{"d_model": 64, "n_kv_head": 1, "activation": "swiglu", "norm": "rmsnorm", "tie_embeddings": true, "parallel_block": false, "init_std_o": 0.026, "lr": 0.00517, "lr_mult_down": 2.0, "beta1": 0.95, "decay_fraction": 0.632, "seq_len": 768, "doc_mask": true, "train_tokens": 130000000}
Each number is 128 + 24 x the weight over its row's rms, rounded and kept within 0 to 255. Layers, rows and columns count from 0. Numbers have three digits each. The size before them is the row's rms in percent of the matrix's.

# layer 6 attention output, 64x64, rms 0.3, rows 0-63, columns 0-63
106:127163168112168119112134099136096116128127166148133132143109100145152142134127116092175137118115140104119146091135094111121095159113142190118117130097168124132089139139069101116136115124164106
104:126131093141144173101123158127147125128093132127149149137079104147137132153123122164066076151147111151169153127141165145124104140182114134091117143121125118150151134127087123115088123150113109
102:137133142136129155105131165167120096128176153105122117093108123151104154135103138100140130124146077123087080149109151120109139137123160085090170102170153138121149100103122158143119128144156138
092:141093120110101126127105139081175098115118083117119116099146103123132164155136133076099121158117083122146121131132146156118145127136142099171162114176151152161128137137120180156152131121118120
116:103104135110126116114148154090117123114155101149134119103151102157138122116116140133164153135098164155151117115109122116108117100124127124182188096130151117140121095130165152127182104070106105
090:143114147122105110140105081142113124141112133106130157121133133148097080120095118164126128115150112119098089133113154114145122139129098132162125124090140106114065121179100152124116183099136174
094:124126144140141113097150110155145132141128137099123176153156093098148134129102123098111125094110133099165118104166096119126122065114127142113137143059114161162116088128115142143141110133155091
106:105143133120177096081087136113129140105109144076123137188150137160116099148158078142108091102127146135136130094127109099078122135129128134102159118116107145095137147127113109135161143144128132
107:108078139124121164161153133141155132105128159160084092166123128167135119133106091138148122110113115152139128085147134120123095103162169168144110153159123129103119131124132104132087175135155110
084:123140095114132133133126142137106172123110110089109139148140105112149123088144186173098099138130105112101124101142122114096141135108160087135123127149122119123123111172086137120093082167106085
089:154177173137093156127133098137101120127112120159130116105119152127108140136139145103164104121143154121117142088091190144168130132156129078134127118159130095121174103128124116090141115143136093
088:127157183135164115135126129120112124125131109197128113139115164163091110113132121115145156120119163134136126135102121095167140106139143147117162120133093092118132082160096121110089131085125089
109:094130148119142148141081132158122166109135119132120114124122106101149133096149122141062153131132133102177090119153129137119115088144062107167126141158131117116087106125116182113117137125128129
095:126088116131166165113144110135115173152114112165159118148120114094159142155152112141122098177120111120129117092095115114121106123139070157172148084141106097128136119139139109121152121131110084
082:151105124151127129100144170119159154102125126144118156135131194130115124075127119120132159129165111114198151136125118142139128130114163120142163172126133151169107147134140132156159171104141111
106:153120149106118121126152125099147120123153116138119124134107127165142147142099106130160154152105100109147161117131165142109093127085100096180113109134174148160109168180101119119153150134149171
086:148104102125127165128136125141110154132123115118155149150136106154156139142139180081123089149106101142126144116115139123108143088093166120108167111104102124150138083165088144088153121124082151
112:150155078161084143090107098143065122152111135114114135112124159127121092102118154122183098131131158131141137154101163126151084142112148129138148108111131135096119109165130114098145149115108124
083:154090128139150146118145144109118129113119129121122126115136153109146118122101130065161161106123143144131109138130103085155137125090157161148148105135138152074114061085112167135169117140146124
108:136162153142133163163132157102125119141120160134081125118155113075137149168151139133100144099156132122079172092143114120106162151119146130129141144125127132179153144169099110137109130118120086
095:154116141084154164125119119167095142146095161157144100127103141150160137101091126161153117106073129163118133146104122171098157137120171123110118117093145163106148138139118108141130096119134156
088:093130123114148146142161151156161129104143150097128155122153178109122097125140130129122117099126177148135185126133167125118166127096133136099114171142148154104169135119155122137138106101185123
106:122132171142136094099150114162077132128133110139141153120138142120137131136138119108148165148097105117134114126167087101108147139061135088132149189115142105146118082134089109141138155112119134
105:106125108128132146109112136141111126094137082110110130116170137100142117109160135138125109104124127089147148083083116136106140137169067139188176145124137137150133148161158140097159152113135122
112:161151133120131145122152136098101133142133134132129136124126167145110134150139151128128156180136107119147152149088142175132144158092124106121105115109125098131131187133085154089134135065102172
105:073124115077127095151158113104167131132143109155154140079139106121109140117082105146141115129116159140140119129135120086163124115140095168076093150118125081150125124137125131099124122102140153
118:139105159162144103117064096105129104140114158086118136112133132159116105130100138118156071143162112106137088132147128167134136103124140128125148170124092118125133122068136138133132098116086111
095:118142138156144131153136132150117153118172085137109175125133123150103118125137118125122117146148077145070095132136156132142115109138158143132129167127116081133081116199112126125091096120143135
080:150137158096128149165097099192127162136163122138142155160118137156110145130143105141112117140131155136158120106083141118165134123132093114100126103157106100104070152143144148127130141137112176
100:154107084097110140097171147133116170136132156126139138124114147114159099094132134159165181123126114145102117136129179119165099116096143091153122103147128097098143110137146107100159134152098135
097:141115165123176129139162150138091138096127125134114101159124089171106159134126129140124139143124114143095108115114147153070148154164167150147114108100130159150158147114127098135066116114113145
084:126144121096097102150116174135142139130135109107107115093087158126138128107117126137162145158098103088140150113158160143102104104154099131142111154164188135113108128146147109174130118159155096
079:134125165115090118178091125151167126074116110146122105101135146118070132111126129089124153105162121088149128123125129164149141116123137117152120098165128143142101107112166159119158139102161151
090:141109169132122161129112134156105131154122117126119116126109143157154137132136129108119111190116076121123158143132150144095067142110162148156125182172172098110147144116131115132106109145095143
110:105124140139156177076143158147126094111137150131147156106102101129132145137103115096119087126149140116143152136091107153121129138110146140136112087090133168120101113121144091178177112127147089
091:095134098116091170114126157123100140121119148137103106150105125151157127113157132166122134142102156104130109146126078146089128111143114107140127124084095167125134086116169119109128132070111173
099:153117112105166108106131116083161118140124151088136174149138115151156124113104094117132135125130096099126148139144111136177106085106110129081100115082165120116129098097097128096145159132148129
129:081135126123129111154086112118120147134100118106104105119165146120138136157127149110083080125126135115129108172126102079147120129100079138125127130170099176121113109151123137121171166141154155
113:116160190087164145152129151165122118113142175123118114145111158126113147118095213141127115108095155117117123133100145107113113180118125126102150130144118137123097147113120125114112106140147147
100:161121082162095129092137137138076110107128135115106131136144120116131127135115129112104176085157123117142130123139156099110106171156130166147118163167099152101094152162136136185122134137119145
094:144140149161108141120164160148152120127148118074112130107106122067133159159157162124139125121117146101100127095075157166159163105101103083127162124113155153128135119145119137126118115151120122
090:109140084130124129087174141089064161133100117098100136160130107111163150154136125144117093129123174127182161134169158139120112120116125135160119147145138149118104124129139138094132140154131106
109:133109140085152102105185140107095113140155126113154147159145119146133180131120150125140121148087146139129103116129137120160159146105119064077137148115162121161119123140165102130119134130097157
075:118139095121156136086132107146119134144126151098135141196159097148111137141094133115141122126135111136151078090140106093125118132170146101104100147109070101149130107092143118137093144162126130
083:096166102167141127137127129152130122075108092149140118145131097122119149144201134118109133115102130090142094092144129137120157171143160139101128126160109164171122126125141114110102089129153133
098:106163083158120114101101118165113116119122132108151128129135156124087121135143131117150143130129144123151094111177092087095122111132109126127110051123094106135108142106130117181153134123148090
090:133128184142151116137129099104157144131084155121113106095095182134084130145110107136134131135136132114127164130146149140132096119143110130128131160163123160125146197147153062128133139126146141
117:136072149105116103148124136135140118125185129152146125132122122128163136145141144096189138106140110138074133119116129106137115113129096162150094141081165086128115125116132122091094084126117152
086:122115150165140126139102109128147174120133112160106144108105121192145110116134132132130088173133134116127158118141169132175112134105116103157138087159143166101162114109121138163164151158152117
108:117133120137098124125155141087141101153171110124117133153153101126167170184139152133136104106087169136123120095093158144131176105139087109116083137106126121152154142097142105131108135131150124
108:116139092148107102138092151102129081129160075130091136151130157140119119138128149135140126071132143145124155136122135150125103138183145130128152163102094109095129080128113148122097109111108083
095:091149150116110098152135139104127149123132113093108099120141158129114110121092162200124124113126147122083154120074122129089100110142104109150157128106121129139066124161129119112096136100138121
091:104142123147138118127113135091124098124124137156108111147124109133174125156123145107132149112124110137112166098149109107133107088131206128123139172114103130123156066182091149130130138118106095
108:139140128093114125120109117101114117139105177123119140128133140151130100100077102143153121136122150123154100096135108168066097130161145146130152183087123113128124118091147132159118101085101147
100:094112095121117132117142155143152148144126132131126104109110097081156116120111116167124135140134147137143123155158145154117100118121122193099101128094088078141136144094101190108103098137132135
100:146126127146099144120149154141145098136134116105117100135152134117105136172161153128133150095115155135129124156080110127133175136117110151116144115114080137146068133164100159115116144126205137
111:119099119111133128141117076091127112112120126121144101127110104167109160173145141112097140117129115171108099111142162103157171137173148119148153166159157135096139090154112142141126143103102164
101:147158151125143150134148153087120119085095136106110126137120128135131118119155161123128119166071140160111076111148157100112141115123137107089071128128141135119143145166129146093128143172158166
101:099104116129132140162121111168169107094146130106162125101119138175094122147131106097155109126136139181146150109123101141155112089143136181097108132081134100134112110142107154098152125102114139
097:122136169180123119120100147126127143150104121144143137109128127128113110093131118112105144153156115160072124168130112123072159105135078169128084103078106157125116120151161128154114124120137124
115:150183107124132154126152109103128133088096144140078141175116141097121122128167146135137123137119092103161121130151121153118110126143190171161127156133114132173142144097134154128119100162146129
118:123109100157131120114100110132129135133126097134130117202096136117126153166194118118155131117109146125131090133088092141097159157124106138140147077128090152127132118113110149170123104154125121
088:104115084122096152075149177138143143120149159114123122136096122118145154106136132114107143125114129099179107156137109122089097106068155089100155121143115104102114099121104131145129118139152158
118:093122140129099137110126205112176142134116135106112087172119151166130130157149171117139110138127128116154125118118144129096145121119120111126149137147083083094081145155103158145123155127115121